Weights of a small GPT-style language model, trained from scratch on English Wikipedia: RMSNorm before and after each block.
Each number is 128 + 24 x the weight over its row's rms, rounded and kept within 0 to 255. Layers, rows and columns count from 0. The size above them is the row's rms in percent of the matrix's.

# layer 4 MLP down, 448x1792, rms 0.137, rows 153-183, columns 1344-1567
size [ 99  98 101 100 102  99 101 102 102 101  96  99  99  99 101 101  99  99  97 101 102 101 100  99  96  99 100  97 100 100  97]
[[136  89 122 137 133 153 143 143 143 117  99 135 145 160 149  99 131 127 176 158 138 126 120 137 103 135 167 138 113 167 166 115 153 138  96 157 119 148  97 132 106 122  70 127 171  86 168 168 167 171 105 129 137 102 168 127 116 181 144 123 174 133  88  86 118 149 139 144 102 109 122 118  99 163 118 121 115 145 201 137 126 102 113 108 124 157 125 136 155 114 129 171 139 108 120 118 152  87 129  92 131  96 133 154 123 120  88 147 149 132 118 139  59 126 101 127 147 151 118 158 144 144 130 108 166  91 176 118 147 149 159 142 146 183 128 157 154 141 168 140 122 110 121 150 153 110 167 179 123 112 122  88 141 164  99 130 113 130 110 128 121 132 108 169 131 137 150 123 120 125 107 109 124 103 130  96 144 132 129 142 119  97 107 111  82 128 145 147 129 103 117 109  90 111 121 112  93 143 121 119 170  89 112  99 146  88 160 146 125 106 140  97 118 171 130 122 124 158  98 117  69 141 133 143]
 [ 91 113 126 127 122 115 118 141 151 144 127 137  94 145 127 131 133 118  77  99 114 101 146  70 153 161 136 124 105 106 126 117 125 138 125 107 175  98 162 114 110 135  93 113 106 116 139 153 102 146 124 127 114 120 113 190  93 124 177 111 148 113 129 103 159 111  96 158 147 154 124 127 108 177 121 129 118 152 128 133 134 108 119 170 134 138 120 159 163 120 174 140 125  86 111 108 142 170 148  95  97 105 113 160  95 157 184 123 163 117  78 125 113 118 150 106 136 138 171 125 123 136 105 142  76 134 164 133 152 152 138 139 140  86 126 109 146 152  93 150 114 146 148 132 135  94 114 104 163 167 158  93 138  95 118 147 132 135 140  84  97 134  86 107 135 136 153 141 102  94 136 142 112  91 125 155 128 129 109 118 115 102 134 129 117 107 194 167 113  62 190 134 113 115 116 139  82 138 122 167 102 134 141 153 135 147  67 167  99 153 123  90 119  91  93 123 101  70 114 148 165 108 166 117]
 [129 148 131 154 138 122  98 151 136 131 183  71 113 117 165 118 126 119 134 195 141 114 114 126 162 143 126 133 138  89 152 158 113 134 140 151  82 153 156 132 116 132 112 137  97 144 118  96 168 123  89 165 113 131 138 116 146 143 139 105 127 123 143 136 138  91 117 116 129  90  89 128 122 142 125 136 132  94 165 162 111 137  92 142 128 157 110 160 122 140 119 121 109 116 114 101 109 215 170 126 142 133 123 136 115 143 117 164 107  94  92 141 132 134 127 158 137 110 154 141 159 143 133 124 102 140 119 133 162 132 126 127  94 126 106 143 102 133 113 113 173 169  94 101 133 149 112 140 151 139 158 140  98 103 153 116 122 130  63 151 144 111 151 128 130 127 109 151  94 109 130 162 135 109 135 106 113 103 112  90 101 157 155  99 142 172 127 122 156  92 162 135 116 131 126 100 114 109 175 102 141 146 142 114 143 160 108 149 118 119 151  75 108 195 121 117 144 135  97 103 146 111 130 130]
 [112 148 126 151 155 103 120 136 129 136 120 103 149 118 151 146 133 112 168 125 122 103 134 111 149 126 129 145 132 126 137 152 142  79 122  98 171 147 140 144 126 111 135 122 118 153 132 112  44 145 154 153  89 122 102 139 125 119  91 106 119 147 157 152 134 102 150 172 152 148 110 104 157  84 116 157  79 143 123 170 151 118  96 188 171 134 103 138 144 128 129 122 120 102 143 175 125 111 117 122 124 106 105 137  85 175 153 125 131  97 156 118 128 139 142  99 149 141 142 134 129 127 121 152  95 160 145 113 111 102 123 118 119 133 140 153 145 142 106 121 133 144 149 145 150 150 217 155  92 150 135 141 148 136 135 146 135 115 117 155 163 135  78 105 171  94  66 134 101 160 155 136 123 100 126 112 105 123 137 144 144 135 120 145 168 114 132 105 140 154  98 127  75 125 155  61 163 154 143 130 157 114 138 130 144 110 115 116 120 121 159 152  93  82 134 116 105 103 115 119 153 114 121 102]
 [149  75 148 140 128 117 149 115 136 162 138 159 164 103 141 130 115 139 109 165 135 126 124  76 103 139 122  97 133 131  91 109 177 189 101 124 113 150 119 115 140 135 136 120 146 118 130 122 137 154 138 105 110 141  82 139 137 140 152 134 169 163 144 141 159 147 162 124 118 116 164 129 135 114 171 111 139 148 151 141 146 124 132  93 112  77 112 153 121 156 120 129 153 153 122 154 119 119 136 139 160 124 141 177 133 141  99  99  45 102 139 114  96 107 114 178 131 136  92 147 162 122 127 105 133 142 143 123  95 161 125 141 146  83 157 132 123 165 115 141 129 111 139 165 110 101 126 148 108 123 146 157 160 156 148 143 141 161 106 145 110 114 167 132 141 146 110 123 140 189 115 127 133 130 156 138 138 181 152  86 160 123 132 124 164 147 164 115 104 106 110 134  90 146 143 161 104 138 113  81 118 123 115 147 114 116 135 153 117 121 166 123 148 212 108 146  84 197 132 147 141  80 158 168]
 [118 133 129 141 154  96 117 124 166 126  80 150 150  93 172 145 140 101  88 165 132 114  87 136 145 156  97 131  90 158 122 139 132 108 100 138 141 143 105 149 133  90 139 122 151 140 137 121 101 121 129 129 142 136  88 129 152 139 112 126 157 104 148 149 103 144  87 117  84 118  98 148 141  76 128 165  96 117 140 126 153 124 106 128 143 127 147  90 123 134 135 166 119 118 108 132 114 168 129  96 140 134 154 123 107 117 156 135 121 115 165 124 132  73 119 133 103  95 117 101 146 138 129 137 146 118 100 123 111 118 109 120 148 108 126  80 129 101 124 108 124 121 115  82 130 135 134 132 107 138 151 110 156 172 150 139 131 184 106 125  77 160 160  90 142 138 121 123 134 162 159 103 113 135 151 165 139 170 200 148 120 128 154 117 105  88 130  89 155 141 166 134 146 149 122  99  95 113 136 135  96 128 129 148 107 164 100 153 156 106 111 119 118 110 114 106 121 173 113 159  82 166 138 137]
 [151 114 134 110  94 108  96 134 166 121  47 131  55 135 115 153 160 144 126  85  96 129 133 168  90 134 138 141 143 123 132 125 173  92  77  94 143  91 128 150 152 123 115 118 149  98 120 148 135 146 160 131 153 133 139 127 129 160 118 161 139 103 139 170 106 156 148 163 141 184 141 144 126 135 166 112 103 139 156 131 130 108  74 132 102 108 123 135  94 151 117 183  90  86 128 137 111 105 106 127  69 177 138 133 149 139 143 115 142 120 163 138 128 118 125 117 112 108 164  80 117 147 125 133 154 125  86 138 134 130  99 121 129 139 102 117 138 146  56 131 117 126 124 208  81 148 126 159 115  99 170 135 134 134 109 181 101 153 149 141 116 127 116 139  97 155  93 137  92 114 131 119 121 114 131  75 115 149 102 132 102 158 140  92 106 135 154 126 153 117 121 104 152 138 158 100 126 102 161 129 129 129  92 126 129 131 140 122 136 164 155 121 120 138 158 130 103 111 155 127 128 113 171 154]
 [114 103 108 102 112  81 150 131  99 156 133 123 124  95 102 141 173 106 130 156 101  96 108 118 122 171 120  82 115  95 114 139 161 142  97 117 124 123 143 118 132 119 103 116 125 140 160 137 117 151 120 142 129 145 131 102 119 130 122 153 123 138 170 134 134 116 123 156 126 123  90 179 133 129 113 111 157 169  93 144 114  78 135  89 137  92 135 114 114 128 127 109 115 138 149 160 112 112 139 118 103 123 123  70 117 162 119 103  52 132  98 130 116 151 120 134  88 137 139 108 138 111 134 146 105 158 120 103 111 106 123 106 162 113 145 120 176 137  93 130 118 121 113 123 137 162 168 137 127 138 151 184 107 117 108 112 127 144  99 116 132 115 111 123 165 134 117 115 155 104 102 155  91 137 128 155 111  81 123 135 156 154 100 131 149 128 117 118 134 127 151 172 127  96 130 130  85 118 147  97 162 104 152  82 135 161 111 128  56  92 167  94 114 120 127 115 101 125 139 135  82 132 137  96]
 [142 100 133 144 114 132 185 130 113 134 111 140 155 136 125 119 152 138 136 122  85 112 138 163 131 160 103 120  71 155 133 113 158 135 123 130 153 136 157  89 152 149 100  87 109 126 169 132 121 146 131 150 152 135 128 141 153 137 128 120  91  65 165 141 139 159 156 154 141 130  85 133  74 145 143 115 122 118 125 149 166 151 149 150 125 157 121 115 118 129 139 135 115 122 181  95 127 128  89 152 123 108 138 118 157 130 174 131 134 111 128 137 120 107 127 142 135  96 192 109 117 133 135 140 110  87 109 152 130 109 123 129  85 142 150 130 112 173 143 101 142 125 130 130 110  59 137 134 133 112 125 126 151  85 113 118  98 177  97 149 126 115 137 103  88 148 117 175 129  87  84 149 111 153 152 132 134 109 136  93 154 142 131 165 109 106 128 116  99 164 157 179 134  87 156 102 167  96 196 149 140 124 111 141 134 130 152 110 120 135  80 149 171 106  86 150 115 112 129 129 122  91 149 147]
 [127 106 103 139 154 151 101  99 101 136  99 129 109 156 125 114 138 128  90  97 123  88 101 128 138 102 130 104 108 113 182 129 138 117 137 117 106 111 112 135 149 143 118 126 112 115 104 103 142 143 152 118 135 109 166 112 112 134  97 115 141 106 132 141 108 136 110  99 157 129 115 120 151 111 153 135 125 137 117 131  94 122 110 130 155 108 182 144 163  97 166 171 167 110 130  93 132 166 141 126 147 146 121 120 150 157 157 116 170 114 125 146 145 128  96 164 130 134  77  99 129 113 145 161 117 144 122 130 138 125 128 141 108  97 151 120 140  98 106 120 140 137 103 161 163 116 124 131 132 152 127 116 134 115 150 113 114 133 108  85  78 157 111 167 111 149 175  89 123 126 123 156 118 154 130 132 132 145 121 108 148  78 111  88 122  92 143 166 131 116 100 150 129  86 148 104 123 163 107 143 144 142  75 108 133 134 133 117 122  94 115 123 116  97 111 153 134 145 151 101 115 119 157 125]
 [159 141 100 115 110 144 158  94 114 163 110 124 109 142 134 135 134 120 127 149 149 152 146 135 176  82 107 132 110 119 109 141 121 116 135 143 122 132 138  96  83 128 157 108 139 141 176 169 114 160 103 126 110 125 122 172 131 111 103 113 175 101 124 137 135 107  97  78 117  95 119 127 141 153  94 121 155 129 136 120 117 116 145 126 135 139 100 118 139 114 130 143 130 115 119 118 119 122 142 100 145 129 114 107 105 174 109 120  75 110 128 118 109 112 116 100 163 128 122 140 113 110 104 124 137 135 153 180 151 136  86 126 125 121 117 104 168 142 144 137 167 114 123  71 131 143 104  98  93 121 169 129  93 117 154 118 116 144  99 148 169 170 142 121 117 101 104 144  42 123 135 160 140  87 160 147 149  99 186 127 127 103 150 144  94  91 112 153 157 131 117 119 141 182 151 144 155 138 115 126 115 116 143 125 170 103 117 132 126 139 111 131 114 120  93  97 112 130  89 144 113 113 108 147]
 [142 136 115 118 114 140 126 127  72 107 118 132 157 122 150 128  93 120 121 121 134 152 148 141 172 156 161 113 137 116 107 112 128 149 150 108 130 131 178 149 140 147 137 126 117 140 120 105 152 114 162 129 124 132 126 102  89 154  88 115 182 160 132 148 132 128 137 141 120 121 122 136 132 101 153 114 200 142  90 150 112 124 150 137 173  90 135 141 137 152 158 136 161  88 149 105 149 145 109 115  98 153 121 123 107 162 137 140 132 151 139 103 148  98 101 149 147 158 134 145 170 103 137 132 121 133 127 119 128 128 118 151 156 140  91 129 125 141 153 143 125 141 108 114 124 116 138 131 125 168 119 132 155 125 137 144 104 128 133 139 129 196 132 120 128 135 123 143 129 139 110 163 172 138 138 136  81 125 158 101  38 189 122 122 143 117 146 108 128 153 141 109 154 157 128 120 187  94 117 122 124  90 125 109 166 171 107 129 141 109  80 133  96 122 150 116 134 119 104 202  75 161 130 150]
 [140 155 142 107 111 121 181 113 153 150 142  93 100 134 129 119 135  88 168 161 115 113 172 121 146 130 164 150 106 113 142  93 165 153 114 130 110 135 160 106 115 153 105 120 161 116 177 121 142  80  99 128 109 106 124 106 110 137 120 144 112 153 139  95 115 103 151 118  96 147 114 122 122 145 116 150 112 123 160 173 128  85 168 136  79 117 101 139 121 111 131 135 102 107  92 105 111 112 162 131 127 157 130 150 123 122 136  99 132  94 109 179  98 126 109 153 140 185 146 124 118 110 118  85 151  91 137 125 110 131 160 123 119  85 127 126 171 121 140 131 146 131  92 119 150 107 126 126 120 114 105 142 163 139 155 139 107 141 123 107 141 166 153 129 134 133 111  87 116 149 159 129 112 117 102 160 125 133 142 128 110 144 143 104 104 131 179 161 181 132 112 168 161 162 128 118  88 103 130 149 176  96 103  89 174 152 159 123 125 143 143  86 117 174  99 148 129 116 104 137  99 140 128 155]
 [109 123 175 103 135 145 158 150 169 120 141 106 145 136 127 144 106 125 103 115 125 116 166 152 129 139 133 130 110 116 109 136 121 105 111 137 104 123 145 158 128  98 127 136 120  90 149 130 142 166 146  70 152 145 116  91 121 165 106 104 144 157 132 117 143 135 136 138 159 125 151  98 133  56 154 145 127 137 111  99 124  59 107 162 155 141 121 129 110  87 128 161 133  70  88  88 154 123 120 101 137 126  83 138 133 103 131 131 175 116 112 143 159 160 140 129 132 171 149 126 143 145 131  90  63 140 189  94 105 163 146 136 148 119 115 144 122 115  95 167 135  84 131 157 132 172  86 118 130 141 161 155 121 134 136  87 129  91 106 139 143 145 135 139 155 153 147 148 130 131 145 126 114 131 106 136 141 125 143 134 123 137 109  95 144 119 123 101 116 131 137 107 127 127 135  90 165 102 134 124 167 110 142 138 135 123 161 129 103 135 149 125  89 154  89 147 119 121 111 154 120 141 133 129]
 [137 136  86 139 118 132 134 111 108 152 203  82 124 153  76 119 123 126 150 128 128 117 110 122 108  95 111 125 151 140  96 117 138  99 149 128 141 136 181 154 100 116 137 172 131 133 157 166 124 193 116 106 110 147 143 114 117 156 118 127 113 120 136 105  91 142 111 164 131 134 178 125 142  97 153 141 123 134 157 131  81  73 145 124  95 150  94  99 102 141 126  81 102 111 121 121 145 138 113 140 112 124 167 123 137 152 116 161 124 125 137 132 171 126 105 128 162 148 134 134 144 145 127 106 122 125 108 101 106 100 118 165 117 145 128 140  53 130 124 104 115 175 147  96 156 136 168 133 136 127 133 115 111 103 120 110 126 143 164 124 128 124 141 152 122  98 119 119 156 116 175 126 107 111  87 123 119 124 106 117  75 111 110 113 142  75 141 131 124 149 179 141 104 147 120 162 165 121 145 134 135 114 157 150 102  98 140 111 140 100 115 102 133 154 131  96 112 147 120 130 140 118 137 123]
 [ 90 123 110 136 151  86  99 119 122 168 138 104 132 135  59 121 143 128  96 134 138 135 169 113 133 138 137 122 171 171 127 152 102 126 117  94 117 123 121 122  98 122 131 122 155  79 131 148 134 123 116  93 114 133 129 100 122 142 121 131 180 144 130 145 162 109  94 155 145 108 138  85 149 111 176 105  84 121 139 154 173 113 156 110 142 104  98 187 154  92 140 132 180 116 136 139 139 143  93 127 136 143 154 164 175 125 104 126 114 133 119 126 112 109 146 153 117 127  87 158 131 138 124 140 118 160 149 126 191 101 127 128 107 108  97 114 132 131 133 133 182 127 118 118 113  96 121 180 110 157 170 133 122 141 168  86 120 129 114  87 199 128 115 144 131 111 170 142 114  98 110 157 139 139 123 138 133 111 126 122 118 151 122 135  88  90 117 160 109 137 128 125 112 128 126 135 173 129 173 160 104 117  53 112  76 170 156 143 113 112 125 109  93 133 128  86 132 127 143 122  62 131 131  52]
 [111 140 137 145 116 134 128 123 128 136 128 113 124 190 121 138 133 107 149 102 147 161 126  90 139 108 114 135 103 173 138 121 123 108 164 165 119 139 138 140 126 151 121 139 108 132 119 116 168 108 129 147 173 135 133 105 139 111  88 139 133  91 120 128 129 206 114 103 159 116 133 164 141 159 132 170 116 141 108 115 129  93 127 168 195 111 122 119  90 123 159 171 111 128 142  58  91 135 130 109 113 113  86 172  82 168 158  55 144 162 133 101 125 145 151 137 133  90 125  62 184 131  90 131 138 163 136 131 124 103 110 109 117 142 113  94 114 150 112 137 132 185 156 110  98 100 102 114 134 166 141  81 163 114 143 161 158 144 125 152 113 124 123 123 100  98  89 138 135 157 117 119 118 151 131 161 109 115 118 147 116 113 139 145 158 117 132 152 159 108 121 100 112  99 137 117 123 146 129 116 133 145 127 149 105 105 133 168  75 118 125 145  99  89 123 140 151 172 162 155  86 109  89  97]
 [106 125 149  99 156 101 129 123 106 167 151 110 120 117 118 108  78 151  94 119 101 123 132  76 138 102 122 126 148 124 145 112 136 167 172  91  88 120 150 122 171 156 138 124 129 110 105 118 131 126 107 146 152 131 125 123 100 155 125 146 167 126 116 132  86 120 122 167 163 163 158  60 102 110 132 135  98 141 163 135 122 142 101 138 118 145 146 110  94 128 124 129 123 123 104 113 131 156  98 125 117 102 155 113 172 120 155 133 104 128  86 114 145 151 112 147  90 129 158 135 129 137 142 142 166 108 153 125 133 147 121 125 107 164 135 120 130 104 119 159 125  94 113 105  82 125 155 115 148 114 127  95 109 162 105 155  66 135 134 141 172 116 135  88 140  95 111  85 129 164 126  97 138 104 138  93 105 125  81  83  98 132 128  90  83  69 141 152 136 114 105 145 104 152 134 111 124  94 132 142 126  92 125 122 119 150 155 144 113 125  86 133  85 122 114 118 137 170 113 158 123 124 139 151]
 [112 135 173 143 127  84 110 138 148  93 112 114 152  94 167 118 149  98 136 112  97 140 139  95 159 124 119 121 120 123 175 124 132 127 124 110 130 148 131 128  85 115 131 159 124 125 152 109 135 116 125 126 138 108 113 130 118 113 123 154 110 119 128 122 120 137 107 144  92 121 119 122  80  90 128 129 133 153 131 122 112 141 146 101 124 139 106  88 141 171  68 133 171 106 103 124 181 158 126 150 150 118 115 126 140 108 119 126 107 133 121 128 112 147 136 126 120 108 106 110 131 142 130 136 173 152 116 138 146 135 115 119 157 148 130 102 143 118 102 121 118  82 125 113 111 138 121 122 121 133 177 128 125 137 136 165 163 126 179 178 101 118  91 142 109 130  96 166 134 146 141 135  79 133 133  96 144 147  98 105  99 183  83 145  81 151 112 138 130 104  99 124 160 147  98 130  67 145 119  62 143 111 121 137  98 117 120 110 112 129 158 164 131 134  87 183 135 114 109 143 124 144 105 134]
 [142 132 115 134  75 129 160  93 140 119 144 165 174  96  89 119 125 165 120 133 105 106  86 105 166 131 105 137 110 164 123 133 143 185 126 154  85 109 134 129  95 122 137 135 129  93 152  98  85  85 134 139 170 121 110 155  99  92 142 137 100 144 149  94 139 159 151 159 155 109 137 135 138  84 143 116 141 133 156  75 149 138  90 130  94 145 133 119 132 115 112 153 121 111 147 156 111  83 147  88 112 109 112  93 119 120 104 133 119 119 114 154 109 137  98 113 151  98 112 121 140 104 141 128 117 133 120 119 106 119 120 165 120 108 136 177  92 138 128  92 135 134 133 126 151 126 147 119 140 110 163 115 112 117 160 133 162 123 114 133 140 134 186 126  92 193 107 152  92  52 144 146 107 124 126 113 141 163 138 143 127 158 120 134 179 157 111 152 106  91  91 134 134 104 153 111 126 141 122 141 129 175 165 104 144 151 124 152 138 149  75 138 158 118 182 165 196 105 123 161 110 150 162  92]
 [150 121 117 178 118 177  77 116 123 131 142 156 129 148 111  82  92 165 123 108 136 128 144 107 166 123 148 122 136 114 116 121 159 117 107 125 123 159 141  93 102 159  98 152 128 122 126  86 103 110 119 126 161  87 105 122 133 139 149 167 104 161 112 159 141 134 136 133 114 109 108 139 137 119 101 158 159 112 187 122 138 123 112 112 128 140 123 120 123 111 140 125 124  98 157 128  97 117  89 139 159 123 148 125 151 158 105 133 116 156 158 151 129 141  97 106 135  95 161 142 206 116 135 165  87 129 140 149 113 127 120 176 125 133 190 109 121 122  86 155 158 130 120 128 103 107 147  90 167  95 128 144 121 146  96 121 177 111 163 134 108 131 139 120 120 142 144 112 140 169 184 104 155 107 138 123 122 150 120 138 124 137 127 162 138 122 106 120  95 160 137  88  79 132 119 133 157 128 117 117 100 102 124 134  96  99 127 126 160 129 145 132 148 127 141  96 118 141 123 168 114  81 157 119]
 [116 129 136 129 151 126 111 153  93 152 114 117  95 114 126 123 170 127 185 139 133  96 146 125 135 122 122 127  86 142 154 142 132 117 114  99 132 121 174 138 108 121 144 127 145 152 145 107 168 129 116 143 124 133 148 113 127 146  91  98 119 134 104 165 137 130 117 117 174 131 130 153 108 123 147 131 122 127 126 146 137  70 107 138 101 119 132 136 145 142 115 129 108 127 141 158 142 152 133 151  99 171 107 114 127 131 135 143 130  99 121 120 163 113 127 145 165 136 177 157  94 147 127  80 153 152  91 155 113 148 149 111  89 113 128 118  94 133  98 106 121 132 160 148 159 127 181 108 114 110 119 133 150 123 115  98 145 160  69 153 138 103 154 153 135  82 133 123  85 109 126 121 125 115 131 127 177 140  95 142 157 138 125 120  96 129 127 142  98 144 158 134 149 116 128 147 144 127 115 126 144  80 171 157  81 106 172 108 151 134 132 129  92 119 178 105  68 142 144 105 133 106 131  96]
 [136 184 124 138 133 157 141 139 114 145 125 115 116 121 152  98 171 165 138 118 125 116 163  85 147 154 139 148 111 111 129 130  71 137 124  90 134 120 139 148 177 122 150  87 137 125 149 130 157 108 147 134 148 141 148 125 168 137 173  75 168 108 146  98 163 163  82 153 119 112 148 113 151 177 111 172 128  91 155 134 140 127 109 127 135 119 145 150 130 185 143 105 134 136 114 106 170 127 100 155 143 140 119 130 126 121 101 146 107 102 117 120 106 135 131  45 107 145 115 154 139 120 149  95 112 114 131 100 128 164 107 149 141 160 155 100 145 159 142 157 142 107 112 128 132 163 150 140  97  86 105 123 120 135 113 143 146 171 110  88 117  94 121  92 146 127 105  90 186  95 119 169 172  85 127 130 114 175 119 115 136 133 123 146 118 134 116 145 124 184  92 135 129 143  74 167 147 140 126  95 146 181 147 128 122 144 140 129 136 122 171 137 146 133 112 144  68 131 130 125 147 114 172 149]
 [103 108 111 138 153 130 121 167  98  95 130 124 106 115 125 111  85 132 136 148 143 132 148 145  99  95 131 115 138 192 136 174 135 116 108 138 141 125 139 124  98  90 128 110 127 126 157 145 154 120 164 133 116 141 110 113 141 108 139 133  92  81 143 189 120 125 112 176 158 165  94 156 108 119 124  70 153  89 163 129 145 122 136 100 115 131 202 143 112 100 123 125 126 128 122 150 144 115  87 143  95 130 134 157 102 125 130 116  97 140 173 141 131 168  80 167 127 102 108 143 123 134 131 145 140  91  89 122 146 173 129 154 127 155 146 138 149 103 135 123  57 109 115 125 132 149 141 113 153 128  99 123 112 167 153 114  97 115 150 143 154 151  96 135 142 127 132 103 128  99 103 138 122  78 134 123 136 141 119 110 135 198 115 140 153 136 121  59 135 130 169 108 124 145 103  93 132 112  80 135 166 109 133 167 153 123 122  82 117 108 136 130 160 119 130 132 132 138 168 159 136  84 152  84]
 [110  80 127 168 114 133 119 151 131 191  96 119 129 144 136 165 108  90 125 150 109 147 177 118 130  68 121 140  39 173 140 158 112 132 138 152 120 123 102 142 114 156 137 115 123 141 112 152 120 142 114 143 111 118 159 127 112 143  69 117 149 123 138 166 131 152 124 146  89 151 105 165  88  88 125 135  71  86 153 130 143 142 104 114 149 154 148 174 124 121 123 124 131 120 119 111 178 111  71 144 131 119 121 116 163 145 131 142  86  78 136 114 156 108 110 122 128 154 150 110 120 125 108 170 125 110  87 160 133 125  95 137 146 130 125 178 175 136  95 156 106 125 144 104 123 127 117 140 110 105 113 150 125 146 146  78 164  93 127 128  99 103 104 140 118 173 122  88 103 112  96  87 127 122  98 133 120 122 111 125 101 158  99 165 143 145 134 179 146 146 154  96 112 160 144 125 143  95 130 152 164 179 120 127 139 144  61 129  89 133 150 153 151 111  77 155 134  98 118 105 165  92  70  99]
 [115 106 152 158 118 119 116 143 124 165 177 191 106 141 117  90 143 141  89 135 137 136 147 100 113 120 105 150 116 110  95 114  93 121 133 160 128 106 142 131 145 163  89  91 128 119 174  71  70 142  80 120 144 107 141 153 166  96 131 116 115 126 116 140 149 119 131 199 148 150 121 109 138 112 122 111 152 145 139 136 114 166 142 121 143 122 131 137  97 164 119  74 161  92 110 133  95 152 127 103  85 122 182 125 154 117 102 121 157 101 135 142 170 116  93 106 140 132 104 104 105 118  82 149  99 141 176 130  92 139 114 150 182 113 156 157 165 158 184 138 128 108 134 150  72  69  88 147 141 165 155 137  78 144 163 139 144 137 146 108 155 117 106 160 121 150 111 100 121 153  68 138 122 142  79 130 140 104 177 106 134  97 104 130  75 159 138 128 125 136 145 116 138 161 134 110 108 150 174 116 118 120 127 139 146 149 111 138 118 167 147  89 155 101 127 166 124 113 163 149 100 100 115 158]
 [116 156 157 104 108 125 148 144  73 127 113 166 101 131  89 164 139 111 119 168 118 123 111 122 111 120 159 111 121 143 126 133 119 132 153 179 126 124 127 116 156 129 109 151 122 161 125 123 136 132 106 104 126 121 133  89 104 152 133 121 155 124 125 178 128 110 106 105 126 113  87 150 118 153  62 137 161  95 106 160 139 131 141 148 174  98 122  67 131  68 143 127 120 111 127 176 110 105  86 131 109 115 114 128 126  97 137 103 144  98 158 117 120 114 129 124 150  82 132  89 119 123 123 116 111  80 107 136 128 118  98 156 121 150 141 131 148 115 138 132 129 146 118 127  97 162 144 110 105  73 152 119  72  94 109 107 121 149 124  83 111 138 118 167 162 157 150 140 135 114  83 128 127 171 134 104 153 151 126  99 122 133 131 148 135 122 113 115 103 119 103 150 128 186 109  79 126 140 100 142 157 124  63 160 112 123 156 102 120 126 113 180 154 118 115 157 142 179 151 100  93 127  90 109]
 [ 91  66 115 145  99 131 132 145  91 123 157 140 153 118 131 153 105 140 119  75 112 116 127 124 167 143  97 115 104 159 164 109 106 153 163 139  89 141 107 130 131  73 168  97 115 154 134 158 114 127 127 144 128 146 164 125 179 148 136  92 127 157 100 134  91 141 102  75 118 169 101 100  90 129 147 135 128  92 135  88 138 103 150  96 149 128 169 155 110 139 128 127  67  99 179 121 106 157 142 134 132 113 126  92 150 116 150 121 155 106 104 159 114 140 131 149 171 142 131 104 122 163  90 152  99 153 172 125 155 163 112 107 121 153 124 148  94 126 118 130 115 104  87 110 104 107 154 121 106 111 165 175  87 150 152 132 147 128 124 191  83 140 153  71 141 119 122 121 143 145  83 120 104 127 116 109 132 114 152 117 156 124 122 120 157 116 119 142  84 121 125 108 104  91 188 159 115 132 130 136 140 178 133 169 169 147 124 150 116 135 158 145 134 111 131  79 160 111 102 131 104 123 131 134]
 [158 119 120 166 137 137 135 139 105 200 149  87 110 144 127 129 129 127 102 132 114 151 119 133 122 135 115 149 131  93 151 147 123 136 129 109  82  83 166 152 125 144 153 162  97  82 156 111 104 139  99  63 133 147 176 156 111 158 133  83 103 155 116 107 140 133 145 118  84 134 113 168 109 121 132 123 123 141 183 109 154 117  88 101  99 151 137 128 159 137 146 140  98  97 104 140 174 155 120 159 140 136 131 149 141 120 105 102 106 115 139 127 134 170 153 106 116 147 118 113 116 133 115 139 124 127 168 118 150 148 116 154 141 166 120 114 109 143  99 133 113 115  98 126 144 146 143 134 101 149 128 154  98 148 112 103 111 104 121 141 181 109 181 100 162  89  97 112 112 132 109 136  89 120 146 103 105 158 139 158 138  94 133  99 120 144 152 155 151 129 151 102 118 121 131 142 182 130 137 134 129 139 108 117 107 154 137 108 170 148 176 125 155 162 121 133 157 137 133 115  97 112 123 111]
 [128 129 133 132 118 167  98 136 122 130  85 149 148 100 147 109 156 107 165 188 110 134 130 147 179 146 118 109 177 132 130 162 167 139  96 106 130  96 134 146 115 139  71 152 124 142 145 166 163 150 177 129 144 142 106 150 114  89 115 118 135 110 125 125 133 129 186 137 106 132 115 137 123  82 127 104 152 139 104 112 132 123 138  98 138 119 104 139 104 131 147 101 124  91 116 106 124 110 118 104 129 154 113 114 110 148 157 141 149 124 112 109 162 122 111 165 148 137 107 147 120 154 136 145 149  74 117 131 154 137 146 129 142  84 143 141 124 129  94 100 114 142 151 169 116 136  89 155 155 101 121  83 124  92 106 143 112 115 132  87 129 107 101 144 137 109  91 122 156 132 142 150 111 109 145 130 116 108  97 144 157 125 166 152 104 103  65 128 109 143 138 143 154 129  88 110  71 116 104 163 143  90 122 144 136 151 126 114 121 152 133 135 152 174  96 103  87 111 134 136  79 129 119 151]
 [ 98 130 130 153 120 109 165 104  94 152  99  80 148 125 123 109 127  80  73 135 111 130  93 125 150 105 106 136 134 133  73 117 141 142 106 147 140  91  97 148 125 136 132 135 115 118 127 120 147  88 109 146 130  97 148 105 115 120 130 122 123  87 131  87 142 165 142  78 155 167 158 117 130 137 126 161  84 125 140 144 115 137 127 110 175 120 132 154 135 152 123  86  98 137 125 105 113 109 124 175 125 130 155 126 158 133 127 141 114  85 139 167 148 168 159 143 121 137 127 125 142 154 134 146 169  54 125 135  59 165 151 126 159 163 137 139 148 115 101 163 153 160 137 112 114 119 131 123 106  81 102 184 126 113 137 119 114 106 104 148 150 151 127 102 105 133 132 105 126 135 121  88 109 134 119 120 146 135 123  99 115 123 143 106 134 115 144 128 145 118 137 129 102 155 133 142 104  98  72 111 145 136 149 127 135 159 124 130 160  60 149 127 105 130 125 115 118 129 134 136 136 104 154 126]]